Each number is 500 + 50 x the weight over the matrix's rms, rounded and kept within 0 to 999. Layers, rows and columns count from 0. Numbers have three digits each.

# layer 2 MLP up, 384x64, rms 0.114, rows 231-337, columns 0-63
495467442478516461455419457598490525580588509481482448481473495450515523547433466473506533635473504385509504494369448496533525335495486441539474467446430430426529457486515528422430474489517487
454570538490582479475547475467630513463470465495487561502452546465532397447539475458436421514495451560538545580547525535559468438517572464412510516468461454488540488430467446419523466524503436
509485525532484496496660465497508554528461536564522546457552508451492447448458507543532501529434536538546545584497509537441552512496496516432511413467539492507533648430443515519509439571559456
471533463534559567557520479482480499492515540616509592535486487467589584511551453421461491519463485521484537523491632452488520385545537600487501483561512497595474606559458504598564536594513488
451437528451485453480444485465502576564499471494589545462535586587437476433474499475558451550526539484560555496524492476414491619406484486387563490509440415543439509460473468447576430536479497
529470519424535485488534596493435451518512497560504541473603521488562429439597546421556509491517553474455579475597428426497509504439541482465530506458532481534484549417641534555548500509457564
490446494540536472447423596426546548482515623426522415501428481433483523457521548461436482563554531448560459511469508498408468500519496442452465406481524467525494511480455504476529405505371457
496450529495476526448534499543561475524463428548450453473585472514481522486569441480463538488497535459600525517455558485470553528497542554543505610484456500475535519469442468437445538479556501
444468476492534409531427471506441458551516472493596442489436497444402542445495502393521496500503466544507554445539451361496465558464513538462551469453478484425424487450572484556489518496490413
488454532550492460499443544501484559523582500440521532596565424454527487450461501478462494467449466513557527465482513532493474414536496511659430501380473577481443493424509442469486501452538461
478607452467586510523592423584491502439558509550492482515487541482563481454552554519507504494421476628530570439455526490566533494477507504635525510498452535471520578460500549483501519473466570
516523506438499386507530501457489544465518471423391542586505604441567417373569558545441542481532490479429574396490518494515504531479520549492446519479467602382510454518532499470520508464411463
453424434526541493451550426514494506510495600535600486506475502498539518550544471483502458469508517468490544462429443404503563554569484509512528470492531500439513399478553538444460534450417515
411468407527402519537518507471509600487538517445529471477501520531505414487442577455560492479519464590448524474455488475546486504541398491555565484518538483469531563464440493447503492534444530
540512553533443455501423480500480505519465562439510530558566526465472473558519469471527493498444486564510521512604546487548445486488458456445523540414512543490376501393492518504466512496473534
570430554481534462472500539532493526443579615628587509510564513471470508514455552482500450508484509466499594549479502558515446489515505491544499408617492600436505602480461525487498452498515477
555475493544448457554560599424660510443577571531560448490511446498582487604553465545535441553553496491475476547488552478486523496607501417471546560474518587519502568539434532571601487491529432
441498555523552535511466499466484533491506494400575408451514483452559474475522465514519490527455428477530494467420545459553550503466539464497494468522506580449527430409500537447468436440634614
496488438441499506504491484471576508487574459522447429370462462497442507492506498483453415555522567443459494435429439544507474563450494495483507527521479459483574524520406540441479513485446486
459452585573475482462495526475511447520470477474393502522474386529542534576499485538475532532526533447527494526495407530621486555600506557447537445462492485526566520491587614577537493512598581
498541480531436414465515548557516619523506468485591527438465489529588542450515494569514600449488407460535557448565680543512533506399427536515481605504472490630556534590442455412475486530553464
436486458442520547590629397550453569517487509482613482558468531496531448560552407528460357421404483410417482498507519426581487413516495560490511520473420433445509514427479505594504431497451501
408510552552491522484467538472510633569558482454564532395521460539520555576425490461420539445497498366481482631586463627499546419553500468500489441495474466494553600477508425441537540500505579
458551477448420486479508466481524471549534430492462442480428421562529444490475465515516469525522485534507587553440397467489413473575468468473489445404501521403468468563480518447521467454506501
513439523508463486495443481562565443493479448493445566402582461500452503519543542484416517470505400485500497466508524490552522544521490515475564442594498469498492484614438487493510424536429501
462511450567460584492388570501569446495610573386561554460593536521483483508568595450403456504449470492477496525490536552426492525527545476555493578446552449595542599478477471505482491621453567
500459447534488484489465571514451525569527492497453455488521467528474524412482470357482400505500533397494493464508524493478480461426487399609513556547504538456552424486466457496387485488457567
543569583551543408482482558507550415559531547473491521400626447447392548613417580525557587549630568496465539460515493479552515554542497435355438390526653601496439584518534414644547466426513481
500420431477455498483489463535526469505553547535445450431528461457548455516513540441468476417521455469513517480484387489538473501458528501463417501471468516405487506457460435530413479512452560
553439514597479459420485518542481537566534482475470473444564451441454396596530520461522473469569541485571490587471602529507513469551517562560536547486515495443526631438598410455425567467557488
446422522493453439460543581517500592542411487510355534515454436450508550466471522626456561553490501505557568496474616513416586504542501501518438435488552469583594523546511508549499526448486540
476522551491480519559482489465502463545516531391465384520432531426497530611536462501431553556629568551490469516511485544484539499499472405500519474532506558480464499481486478620526519421529534
498585522456487520590517495403525464484589488464561427513572497522502472507577509467487435497512576478505531565462486461436478463523526480472517471474517457551516537515467500499496528526525513
582567458560469520457509516525476456535585550526443485513494497485432511451427443538496566448462610481465643530546473396644498497475525507493516508452421501407481518509448573503517501359547514
405569508532449483461438517529383451503480495512402406438456527474521541535536530427445574484548465448500491474500470462514500516438444512518408417412480495522552497454513497478576381544451535
537483488556545492482424505501583602484500513525593485402529471500511553631580482484556454392524593490533541506488521534509532458442493512450456536582492548467538533481498449423524536438612517
536562546555483490473518519497522504494504548431544530512545575532418482548499558636461512472557529494489553577539587475503475560516457468480511458471522536526461480607481517514550547540563494
452578457555528416401546481570578535568562444527537560421431487488550626485545521525521550463509555562430494510465524477439524480524522486421493468674527435483607462482506534469332531456523471
604555583501475499557541490525535425492453479497489564491484487496485504528551499524532506476486472512489546473523516587563548599531514479438518571494493529455517569482431560460484477497530516
425471618387603551606572525449565461475597471414455466569477569470518520540521519500463516491528541534478609463571463460465450481523475514459483531494545604505408430481549566553573524499488471
465447462530565440471478506539454519529550547519530592513472403434536462563527532457546462507418429561478515573550535457525457513511547515516427528511458445501572448531450514549559496415403532
407528431534561510441513507525518495585473527488562460493503499497510579502527476595520513569530482559548510458490444495485525457527451492444454424432499537488523478432482499547467505596478430
412486362611452508521438526481529603509517537416512528519513537538484517526484526542488503484538513436522518459399469413378537523553532394410478511498522460557484545440481424573451499496472522
536442426526484487428452482511530500532482501487447486459440392461608464433459504553460450499481406551572451418426588572671484537565457469542424562529585494518601507526475592544538474619572450
521535496562495437462508515448400577464494551545562550537470497500519521493535540502514513539525500565451453479499577505376506425484449397472546377570498494532631560464483602543530559554541516
514503499491467492496483435529470540474481484472498501512478447505514460508559552536498519565504467560414500480500538541496543533495418490516479449451476517438474554511474466433540462432496539
502557562558587539534505497539469559564522481527629504537560461613430574432400474581484475542504430456546551476523470543531571557577554504488613473444510555616484561635485397581497477459515545
541580561492532453522547500536452397463522548529481514495541443544473509498511643561545493548439540451441493430478472567499563492516480499458551496521513607556529587492434461600505545524476497
459461491588516482424406595541474489508445426431450502495535554510535524430420488412457455582498542427420479508439462529445472596527551432497499488494503475549593588445480467550486402540492592
507552478512501499509498433569420421496508539501522559512514450470531450463471485483520515479424488549525561506510530448505503455515524509492507411524435456495443434427486401538577487564414474
382497476456467444470458510501465480510508502446475504509452405467461436455506471498515516522509478441494499544404480432556558470436479498552529439521425459404411462507413496542499472551524461
485552616548509540533522444579499466494498434576378499518543554416480532480579599454475497631532594614473547489461490427519507532543496490485500492497471436539505504519562518488524582568420517
454495528504533459492508511528600495568487545469548474384530485524550546554489463539445467443419501446430474531471510472555465480582544529477564413510544458547448471591494482491416414429499589
430566493518547505521435512473578467457496531419484521519501613497494519406549486458548503452561590533459528433381505418431544510518444422442466552441538511459499548498480488484397529585434500
484497534464511499489485524542473526443464559404473581570520440577536431526469538468519441495437557398609484444592480442479540448518451456468524492486492551605459609512435390564459352519513533
582502497498527505446438472489535477540406559472534501457377386477535542434471512506405393459607447465597484490503434556446576523485464451481583560555467481512600552473506521462396503483576562
513406587502493408595520532461456489550478428473459503490456486503464513545524493524519517441551609480524566475505523446528428504495490553498540512517552510485475504573528383562560527562446440
463501489463466539467493497481479502517464504542502445472448458530405532557481510472484454505551536509583525483539504445505483471557484465485489511567451483602434605510501510482454440516530499
458501522479504524580484479467609559460502531421518479451621501499496524500491467443489484548454458434495532446492508453504537540463468512458398536444527528491392544489392432517548482529613498
429524355537593548469411545579489582501497477545376481461590507454466470466567468530457518484395443532534521517487464506497498570492524439509483443505481502436553470499481518540479469520561513
480467482401494537410522475513477504528530479437501521495583541504377472409506556426457562440456479461564608541520475520686480492515518448491439501451465452485377596507570460458439485587455503
559494488489503429548461454521534480520526461467539417462462449504454475442434471451576504477480479404507581490376418471509526461510515451544492508489451481461491467512384540476408446491536506
570451429459368416433562450557508477538417484584428554495444489430524439468503497546466488510390562450541482480532531517538575480497494501460450529484473419577569533447452459475485528559482540
460458549514485629560535596486533495545543498489504546452597510483465446528467492422486518482568439479385532443533440499438496551555397445523633580501524562486536583541493511529565517633547546
482504425501443410481401471513464484541490468547417462528549365500532507506523511521488536544544525555497508485509491525552597436475452580461455449506489463451514479425439469407424506465456513
430535567510459445477506526616529530457492420445460555451537486496562487549538475487553472499512468502532486490594534575482513497501419519407506509496603502477474438637546510529495424538579539
464512481556499464513401493476441439517552478421515450540449498407508467494486433482520568526514498545538491415614485507426454439499408450479534449429494476418487510397522505510445523445512573
528541481465393487527485603480506571555541540468430571426553457506452490500411511490478451506499462389499576484457581552561460474513455495419525520467495481443450518459448459458437495481475483
563362465500538383507547478515415423488548602526492495531574505525451504551604433470513465520498520615531571551518429522571501472523573442454488438515485591521534496495485436561421476576426487
600482508396462469495451539546437408523553423528532509562484546445514514529498454469454473429569509610541472541470548514581467579480509511498548529498422539546445537537463574608559423449521507
496514561507447514432564572567519555562438410508553472501504476437557476503477524497488516504427492489536490530478540496595563563466562472485465480531493512544492481430540494574527524564582470
473500456495479548565574456517530522484525513466583484570505564510539398468519463506523506472521485464543515492555541538500411581475494505489526556544477494493404566500592493636553426535449549
520477488518581433464477427552524558513584464567544426468526502527544573672479565652488468523482532530550535505495502549573516541481522519522453591536551468522562476487548467440574461516553548
476587428562493499434535457514542572463516535433519468566493521534467461443569535335496439435515502419549524572484530423522507479418464440557449497496435463491394491487444382482525497453516462
487479407517547547517512572473574497542560450462507541533534436537493505554525533427449352451439482340519556402545497552429570453541474580627562637511526456594555458480563604465406475485473568
503535458542484439488549418487489450559550551497493508445537539487518499537515498549504458536489527485583491495484455505490439463558503491497482500494486501558613485471506432484471453465524504
523459448503440491495557442500587474539451533520431527440483441524533446521559616459508472468456486499575456472495439462516533479481430568497523507512395491494495467565392417452505480505445464
528470544461500450551472529572389528485562463515474464553490508522459457494485618446487495577534441487599544576577620547511513466524479453532461536555475556471502563506499576486499518531566580
562574507455484467451528509541480580521536512449422471465486502482458512512497491523433584465540406437458547477510655539511398437542418492527527605456474462468563445547500481610473372542461428
428440539528501474467563435521378427464559471439483459560402549500410431442404490521476528480460479610450569465498456624503404537468438481479506393439583496477499540458540505558534448515510529
507467451469549421522558445528553432523526527515545496555431491491433516481524538442563545561518546551546492469562420454506554544552466505452591443528503499533539491564461475557526464485538492
510503495478538494569503527511508530470555524441492540541468531495453508535492489497488542551519466518450574564461431505492518515509452531480546473483503449522486484463481480496577461545444485
483575486503589557485414504379536608526556621451548529406476470509477483539554545475476475569441574458461462422496405472481600528566419475564412506497530483557507447456454503466621554529528502
590387575495458520544507475482513527531558416556433536484458499437529449459603511444487588455496564535518508537541454438475419425522422518521601487518493477468504528444479453456569527559575526
495547505577493411517546500430482526505564570528481520492540471516542521487478445547459595532504506498607594477441544466482532469533482408477520510467560529524453536458552520449465581540530516
525505365538541409377510424470416546537389446610410486487474481464476541472507440547479518412467451375507528512441479466480605371487450454462477461521559541548565551550418425468548466466480448
426511401515561489468445502511512507524502563538528449544545436467455487462499503531491492523476529476489446529498572531457529419521507513475520489442530507504429495489517480520496447524499493
522507512503448496495435461549497566519493541467485476530524541558499530592566469437461487521479516511485399537469641573423617538592497507450397438554548482579587506576530453568494434600514457
449533453493534498445546557547515424601492512563548487514527543479524407433542475497553475503460482550490513454548476418484494540415497555494541421605518502486545445546380438501496446480540438
475498523548495438523501539473438482547493501504427452465428441436598439424543649447465534492558535454578429495451424448534485459520394489599625525472388487438521463530437533456508559416463487
587540511550584486536444604486564517481544486508520570518541540467573544577503423601479562542564475512360493486487515605430529494558556387537472463481505575528533472488600646594508432410608598
523532401515368497459472502487536514540528430500444568507427490515513469547455424528476453567520471434543531521565473573484518480566574468540554482459536496560552467567443589537443380504529508
430476496507523535439458560513496442576475522457536526530447570500615486534498513482526529465587416426442433464465470488542489494519494476477610448555396535419637572526459616616492447426572581
494441406422435467459521516517481595558538429532442549568493426508486510441509495543437548328521481550486515431507492444433501477472504491455529412475480495438566514464462520500578481471476511
488455517532565514502451461466480506527536534459435532502529475508532549471479485519514438527488575482488487523455518588529413446489484443478503505463447511555526496567500460461405467497467539
390492464547483407529475543491524399592535443516513488449508485441515486443469467482487475531520465504551485565449426544486475424499560463477490451533412413498539484495490472509453439592485458
559564437510523460484474419482514489474512530467523477444464425490432453637532444527429481521438439448479468587512492556476410460577548449444574520604492443519409477511510489464398454515466521
474436444515411555477462528514552602496506534451463478519589556498560458480555507575453544419472578442500485473473508410530474557486492580533443423493528506432425522450480524502511447472509531
530459638494444506533496482515584432506528488556450490496602436447523402482582558452507521524611463604556549500607507545520497507423505587528565455580645511544515606517549453464512515525445518
441404557522524499433369504477517481491519449495508545446538487511492461522541514489491515513546523473470509453429507531455465462498508476465551520563492449419419547434529523530386475469486479
395416596540589611563514488455447493539535476481517531592581479524508499442458433470377490516466545442546550410519533457468514432539473512554449495489517495547520433565560562442564460476525528
397467473537455495420483545503588404505537513530499431452474488555493611526477511584461438495483587484474534482480464566472553558497525525515482617488556550481528540451453517553463455432431501
436584567588395417481536537631523480504505554490462479530443456558462406380494524539487536507484484509446473535521418501495499503566487505503481489540540574556442521508497483568373488491536561
459479488431605401430382483507419525498445520474536547496514551497577481512582457497474543483481548428437482477534623496452552448466526551480445478543533419488590552489447511496542492542515532
485466410481448514488464482517513378501518459469417553374489449471473495460465404522536505456534527489487510483386462462504533492520505496417522401480491468482491440477404550547526371455468554
464559515556615513499497481450529499557476505481544515394491496534440593545485475543445457440465564503485476509434465423529525542524453509433509423433604468494520496449384574517528507555585451
497454499530502464468423481527528430533538527501510520448489508471504516558445484450458493468435447394541510428532491440533518526434517490544548481528430518533466425472467464474461466465421464
# layer 2 MLP down (transposed), 384x64, rms 0.114, rows 231-337, columns 0-63
519590466509398570450511464459454504476506450499506418408559533482362407480387459553508511470447453542455448461439441442518425519501494553565469473512432429455403515510454481452565467493378337
419551536462471463460593397373502494452562539487508424491514548492492420510505491478558429515504584548534580533474485471469389544495577510493456512439466530450411522481418474550486510466416505
504454488570481499412569502471520492543504506539576532549452489461530521527529474499446486606616495408600533450538466506492453496530566487533530514459537445523462517491502452459396557486557470
559537538468487494508567535468566509521546472540458472503523485449482449517491474507538536478511520538484542483511522554601458546562447516526543517462520482501501516514516560486399535543477536
552514485538410552508377546403442501493511546511479429464476484431418496539477552543531450465393520569479392548412474523622443425554545458502484475514431443540446509502481410464452522504439509
562550507536449498446452491486592591519498548481428378516457491534425528550501440561514468498575479466441599493555468479554483473537608527444491546505463515545493576630575528461516562551528404
514532519409511428505524445533563489532426503460471538612468503530589554502528512465648478557613507439455476472415513462420489469472441522523509537508400542474477470527561563420434443457552436
470562460539494506569469505487423497429474579402504524527444462477456527444455578485489467533488520602492484459536502546531515440489517458413533492482468560528477483501527509550572496503525495
486554486526519576464517545587509474493422487443439548433530463561562454550514451544516522500493503487525428507482457554527531423421414445554450485537534476586527520508429460470486415502519521
506481552495598520434525518579482548554519492446469539484534503526563542589600498551504508564430511491440408466470414507518551568597488509515510429563489399497480487591569471565474511586509419
490548471528542497470515530495555547470463479523499496507476415484518477452421541444484552489544508356524528506496483511599408459479497529548475547508490532509439448507592541542503559442400518
478541565502482473499498514443469554614575505525576482512536602416598424453488511537490469499460456584437500376510500492492579543417475550560541492546494528467561395400529566496409597557501445
562535611496513421593452496560505492460500475509419569479529554494520520497488503498508552515486493592471516530598542545503558465456504521471452501491494510520480589507459464534501380511565476
514537462542498516485541508457499487447464481611494531453460495511505477489499435481458535431519497497505379561556561561544445423504549446530467505483507531489480413584511516539468445394520445
526405460512535483568473508510482502524510502613441539565516547511650551520487478481482465469459507514517480508487484440455541415445519506581485437498508481512506471490489506544475443484533476
527545457485528505530474563445558445487617619423610389507498482505533461556516546429590480500511470392489519473523474555436406460570518597508505445553462544482448470526485499518456494543416457
439491537574476610483511391483476549487427443542529630534513472507445477551460513540411539467497575414527522519525489545449520536591558488521575530587575444515436501547551524503526579522491503
556481463516425538459587512453470527475519371604535585536445468494427471543520524522524431479449472551417475478520480540513449473506468511503576518398484519546517405451540528528586555534523495
496489523506527382550509457550440495416455548507508543561473524485641490480457528476579523508451477524536527537540571418433529468474446526518451472493478622506451531447498439573538505428566571
437468566536540498496541518605522500530510464591491514497443546480516458442513563455522469517483519533520459518539469461633421548391517573524465490551471584490487450464479470661527516442502496
513600484468542509525549448508556543481533572431518477640514469485556534402566479500506441363492512542467509503502358507510413470505531495500522495443498606517531459513508377585528422502451430
584517498405525536515604434583510524580559522533531468564544515486487476469467552498457562525498606447562576487467470447518446453510472584501575547506492568507573383522506482448537486445336429
492532483503548436490483448448443527602584524517448486465503538502459522492481604563644432540513628484446548550535541536377529486503557486477550476566489589526544450526531541380507590523495444
528441618541520505485465599474465527487554501501436488470516561529508505550516510467561496432488402454462450383511619429499625484365474445500544529534442465524500457481513494531412468552528484
495470477516512508508498579534494459452472448496467413512476502459490569518429516482542511361544414532419418449489568506442601447563471492471451521466532564524550507555475431471508497587561512
434424608504543513439542502511489472549472402446488552441560551557530506564486452486464523490596604448439589526527481531530500475427519555451534411540576469384492456492585505453478517405538565
481531561547554494511613419450523516509425438439558537509520549576400481520486593537501498459471497623484556477482544484420588600598552530410390447557540490459514604475445590571583513507434485
464436660578529514406487497596459485462509604290507358287569492528504510524500473500422525522590411396456542441498489460621442525482539538483386578511524520342559567488566514523491642421394432
520551492441514517557448496497553495428505518519446600484537462510454578490402541518494548577484562518536468554478379497392410510473548492452483424473484519524471507452451497461492507523501474
643536462519399497414519530450593583565516539466473372404580521544482514535533389556500439520497500477444560493435391499472566592506588501597481504515500431450486485551503500412411454503465588
494630496577512559590369517502454456469473453466558537590546453523468507467486499503549476514423498561530431574522523517435410484499488468463497540534495522483490598521514465445458424470519540
451509575527543486419509485419495549458510456607552578522501515493590453473415518446493503498602453396568529471540528545492508549453528547341501524537593493597498520455432528540466609534446463
512453514499498512479473497542522563525432395534462484547496541524510570531515473505445501469479559487516530547485441446502609550507550476478446503475493399447525521489533559595477495533580455
495433457530469476417463574486501635484516573421493421472437410446387363537487507482483336608425530449494489480468408557484489486552605520549447451612376493517452599542509443454469483532421507
526582511542460451517500503472497492429441484487518552530505445541494557414444610461536550581589565458564502550384426564430623494584445520399509400380486462471537482626457552545501480643528519
489554463433454500466537439499487513497499512490563515580532549384451444448492484523491515521519484446531516503544486564450531551519501530563561573508449561512480484501529435492500512520403468
491469450480477473494508488561463471487498506539474460456496575572582534511492494404484490442477411472498519563490477471500533482416483486589481462543532423489552497448465453533524482501553500
497477509567444568583479437442463482486493540479577486631616542566467438496460523496539449560534515457569534475568473524510537495557444516601495625416487451526501506501502521550578499467472625
472499507526529559576499472555454435518490544479527555475429515537664528542483531527462432481493436497397503449471451467502528458537448510553524464540456564465546459498522514470492486427528505
476468540501440452492513513481461488597468443608531495503423447414473430487547575526517520554617503545411501488526515493405552460542521473488485542592432510500566431495514560504520563445427479
489501545482518445434447514425431604513495476545449567453533494489408495454463414449494498480495536525501397497512547471507348519404548482550493513474516447524566578547489522451471518364491474
588524521514560466532505443525521531396547476492436526500417471528531494491377499448434541498556495382445528486481380532454492573524545534573619568518521424509530470459552518487503502445477583
517455534432536450408548481481606522539483529559457446481479532523508441442513512503430522456452556496471471530479513499414488558488534491438504632474582525561479452461473526581532564504462562
512487485497488491522420530389544507555587470530549514546542548519484463445497543507560426534507529419554506552548428449447476488454498556547512560521531534433483495525504493500497516467308559
486491452439621450563478517531482502513558497477470403515534559539533512498451453449458516523463500504604509538477449483542496554442497504559462482476524514509448513518534421470477477508529445
517445501473568523529529524538527436523470514470505439446517544493615539497510547489546520488421436538452566476498561499491546438425541539504414562501503508462534430506473537599558508496537535
498488543552484464479403477487541534536487445581473512548447493605498572376412498526561478431527534549527480497545561439577484535472556411374478541571498509426549555524399499459512541491394527
499444437490519536445499488510559519463511498534540499493497460484422411455437486470450535575482508461578432588500552530522460600464486510505534578549532476543510475449520458465542433491391485
404553541441446447543465453425443470447573593530446449494525506460532522457546499515498575436543495586455605443588564537581577435417381483491399511414549502487490495483492588465505494432481466
523399518483539528527541493492495603495531500563463416441444591482523547485501497465474449526525438487461546554410478505498479526487492471535538562469505502526551551506545590509489460519535551
553448560589503529490488400537416551456541446496451442475488609408515574562569538498539467474448378572514458425544385537421455509582455429465435530521528525577602530569565432476505412459477488
452463441543439500469517473460480485491416496534476459494500501645358522566535467554525591604492515550525548530501551527536537558442517506372469435524516557521401443525505502509562585561462469
507551556508445491510512453471439543338482435483508503521379421496426529437510509463520536506574492517511545502528522431484562493474498448442449513511495503500509518493435495521533570551491450
583512513480443495387579511495564473441498463560492527529447471481487440569525483471551511473444530441502456512528471549577463502493545504563545524548432498540480437498525516492543425492460506
470473409538396456513527559498397452410457517480511498430407572506466423407470495605510515519515467549463512479592536530524593640465461487517525501463473596543564623564522502599460466540557477
415481574521510469470533503463470511564577443574554430491548534532425532531527471520598519518417542569412481559533580534537481586512442514517429496541457489504481393506489582471498538607481423
546526536463428519531484572478468545442435501494478571529538489486438512551460477483487471443452646433463461546464409525516384470553516541568585445505510515484478503491479551463530455535545497
503509474533512569538472477534499542540409480477521548473472523487559566521566494518455463510400422581432564478544508483446539427468475513524461468512532518424453494508495492478477474482583491
554544538498595466423530525493440491494467440568456525579498428430492605497526523519587460495518530452497541494469553453526516398473530477554541553433438529504576463476498528518458490534480499
471567498561496571490421510494428541413506412602529547450547505499466460595614495491527504527477468559468489493543454518525609528581573513494549500487522391394548502466480529473415550491503524
537424505403465609432530442518631574362498471404498515583468496478438510477432466428497583474508583509503580539455475492502542563511393497451371556460474391480401589420481501459482486526469442
471532537490414485488505468517427530525438540522512530497532500559510544545470484570475521534541484519459445405588589493477425445473415500533507514591565547400376465506586474402507639449520470
455512563471445562485507527508471516490489391497484459589448463493481524553466452472528415469550495566441478559526453436568478447480490567561551497478456494606411541556608502436481527446451563
422548472524486587480477519570600495461444461371555536623437437516495533531597473484589501507564425423497547456445438499562428482578346546512512405458523490519454555419556512540475485490627499
540371589517450588426495480473494490512532429470501483450457645458564462548487509551495443444443446556473461525476529399475519546516461467541473544536385477526635519578513488470472551561610419
638537408492472532488558515440475542508553514586513444536501480435472500502499505512507475496538550534527560559508506505478452532515520469580487555463539467524431488490501461459527477549460583
437487478472493610539549511531483466425450502474524596501426469495409507517629547572404380495504449411426525486427454447536511578508499517538533471524467510427503522699427492486524481531563521
492515506452481465544501411523521472505502517481590497484554544553462449486515525394537549517477432549522469446487494584602411507501574455507387459443525495486512546529561494517550511445498487
504467494573457537389446593549461504517478444535536466447473470444530498584513575555513483541404527433510494519430485466505471544454569492524441468519475502526527520533530432609508465525537538
613487512506516521436435512454528452515435608459545521475562483512483564557508507497493457523523539497551502561499545539434459479640542573489558516439382432563460475469440516485533480487439510
464416508537494452538471434544481477467438510430479544477451549520451591446517502450587586557478473558479458483458468515497501486371483552545555529530547534448523447472437449487507442448558448
539502500560563460583429552523506516486604537513526472465468491500530557475525526509441475578542537524576562552473495557446598420497506510505471509518564552500588499553475500474511495526606519
382597558502480489527473501489441450601471491574580589489513533483459378472511507560525561528547590423541521497467583542499520517423503493518611543530429500509457513460490454470509491561485573
428459513656430426546418513528501472473517447468459518441420460554330507490531507531501514543450496534515447419483474521619465489580456471441556444497465526503452583603505512484479407483587554
599475497526500511500607425534420612493530570538488437397489545446484562521495523384641525429594431522430530426406606382478569489568524386461371461437485514416514408477534499489568497478392550
576442539467581492547502578604469603486464508574535542512541451475516541543424485430502549527524492475431493488517521455519540535382565484486510550505562444451485517532486568507600480489470507
485511528555565551552488592545522425502522456481543471470500558455497584466500420474485528528534542568446490466467545519471534524540505511519523477501551472510505586435477514445458439450545518
413461533526431572450415532453502429461536532450481536553444551529425441550466465451583447428601488394571471526502618489473508503533524449500496510534475473465480478415455610515541485522521550
471498500499417529636574426497564485417436601472537495566423533502548490524483529502640500450544568479539515477470485533517472557500516525472579511430487553470416573440428497470458586530517584
556420539470495490461447542479635454531621521490524488536481489483522459563497497524557505474504535434436532481484600550495552511478524418523476621486456542528433470559416549482465563501453471
497518592517504562493411538533516522538476496484487495447571504491553526489536502520369469439436426491496489510454576519471526450412509518520426491548512492546552546445481446526515554570515514
440494489534494604493516484535526469530521501543461513563577489501544519499551535482549461462528502559541429459523557520464492473458455523542469556496456552545507511525540587487490522498568524
468552405505457567476523570545447493588469573476473498498457398488455513487530519540503496467596401513502469468510500579527424469635644468464557475413507475494576505545520499517533541465498469
517588416560536470405514428379442447593438390562468587494456466545465497503526545516499456555515538418472571487562450430496470485396532450495587435508464528472417496500500437448493508461472489
477483522465466555511539400451531542471467527507408437550583466536502496457477480535453495627464466598478585522436486516461603547435416564395506478569472476534484450380430478556496523479528404
592514494514513503454370593396503501573502501488499581397538518481464453589525526512454437446421580513475546525433488537401521377477473435575503412463551468429561537630489520505556491501552529
480451520510575516519485501562428480480457528587458460472480506493587540506478464470504483499467494521474503499479410511483519479390481526468496538505544497462520524406477537534479458528536496
535585436518529523492547541410464500452559488566517562526513482446504503454472545571511547518574566483543604517527447478502428436439516535480614516500444520581500462450521526538541498479413518
600532607447483440561426543435559591467497457494481488557494450575520516518428525493565488511468521430480528524389403487548486401475497440525437564432453540424460489440548524445507430471489511
496583567471530574383424481563541524461472477468522485639491481429542547488452420576494425511500456467505524415495468543496507566532511574548549446501417463545471457439445508503454505541373498
530522558517500461523493448529546484532491506486460508529483465518437518536562605432505481485424515527538513546493462500525483519524443549467503597496483495546444568495474422501532490553483441
465474540554545435487574510451505491511519549481524508534474446493443501456527567515508487540507517570437467474539540484487535501418444514440475486543542544513532512426617472501484541536506401
490517430490408438510551474521565577382513431518507587505472563479504440436493541465541605538525503443468490526545456475498477523463523523418466496449519626506465430432522543481520532543445516
617505574505425541528575513492570526487553478538433563458631503491516529426491619468456574462472488544615558461479457498505575536535497562467483418475544486578557541484511461501489608385518430
506456542491568494548434543571494410453457486502442493449442511480600525517496438470500493489465487547505416493447508464488569498471481540496482545530532486530439465441435515555520484513530504
568528491538569553388458465578438521427434546477504443537446467495488551580471552507556511516459390465353544484539547378516521559432392525455483590407544522410422409571344399472456451433487426
461511532481508525527537570570448517478462465525417507530495512542561498507499489503465505468507576527551583475441445491473568524470503538527490498542539553490535508501480474557584516516551453
521541522534511507526497459510455491499496439546578462508501488474495447550443518501589470522567463447495478484554496509524493485529566473562545503543560481482454356464468464478425473547518451
431452514407441507578497428562552556521581512340474501538454495550532518468475560479497585524450524454609553492475534453495496505468481502464438466494482488439513388501403606515395515450469421
543532518545426464577468546499574565470406482446556497478504489513519530523407424471499497494532497595490436513520517521417517480483428501566470379439460473489524525559518550489575458505498435
412504536554575590490552534545544529535470499474589553495539588512501426512442497383422482472583524447556576516613473442503526569570479456452539542474583475550522470496383436409498588496433477
637466410471484587484562462462445515492440519458557494501472532369475400464427483445566540504531405502518491460561477506535443481598482470523450482517480500531561514528488523438544595485502499
566538463416577517502454389432434511531495520469429488544569584499505480610507435441436488485531516449518489630475533531528528498600494469421522517492416477488496482468490577429527554429571548
510578501514553512436471605515583486473524508503594487439507476505439487505455497532513546431517567522567443567479497507518415501511497508478503498447579511447448423501421451506540556488527454
527469476488583420452518517446405541533367385619533450568471492531623509568551541443448450492469476527467465458516462491436529463479479480485506488466520459554554492466517472482492525521493501
557506554404523478420534451527457588487521490479503496475496538504492477587549428520510489455506478425471562540551642566489502568507551510530481546504493535493477475463545519548501472580487488
458510435379549482502547539475476519390452471468486382523452456490583512459483518540448515572572482520463442590483466529443389461511448549476466494466603480447535540493495537542528455420554581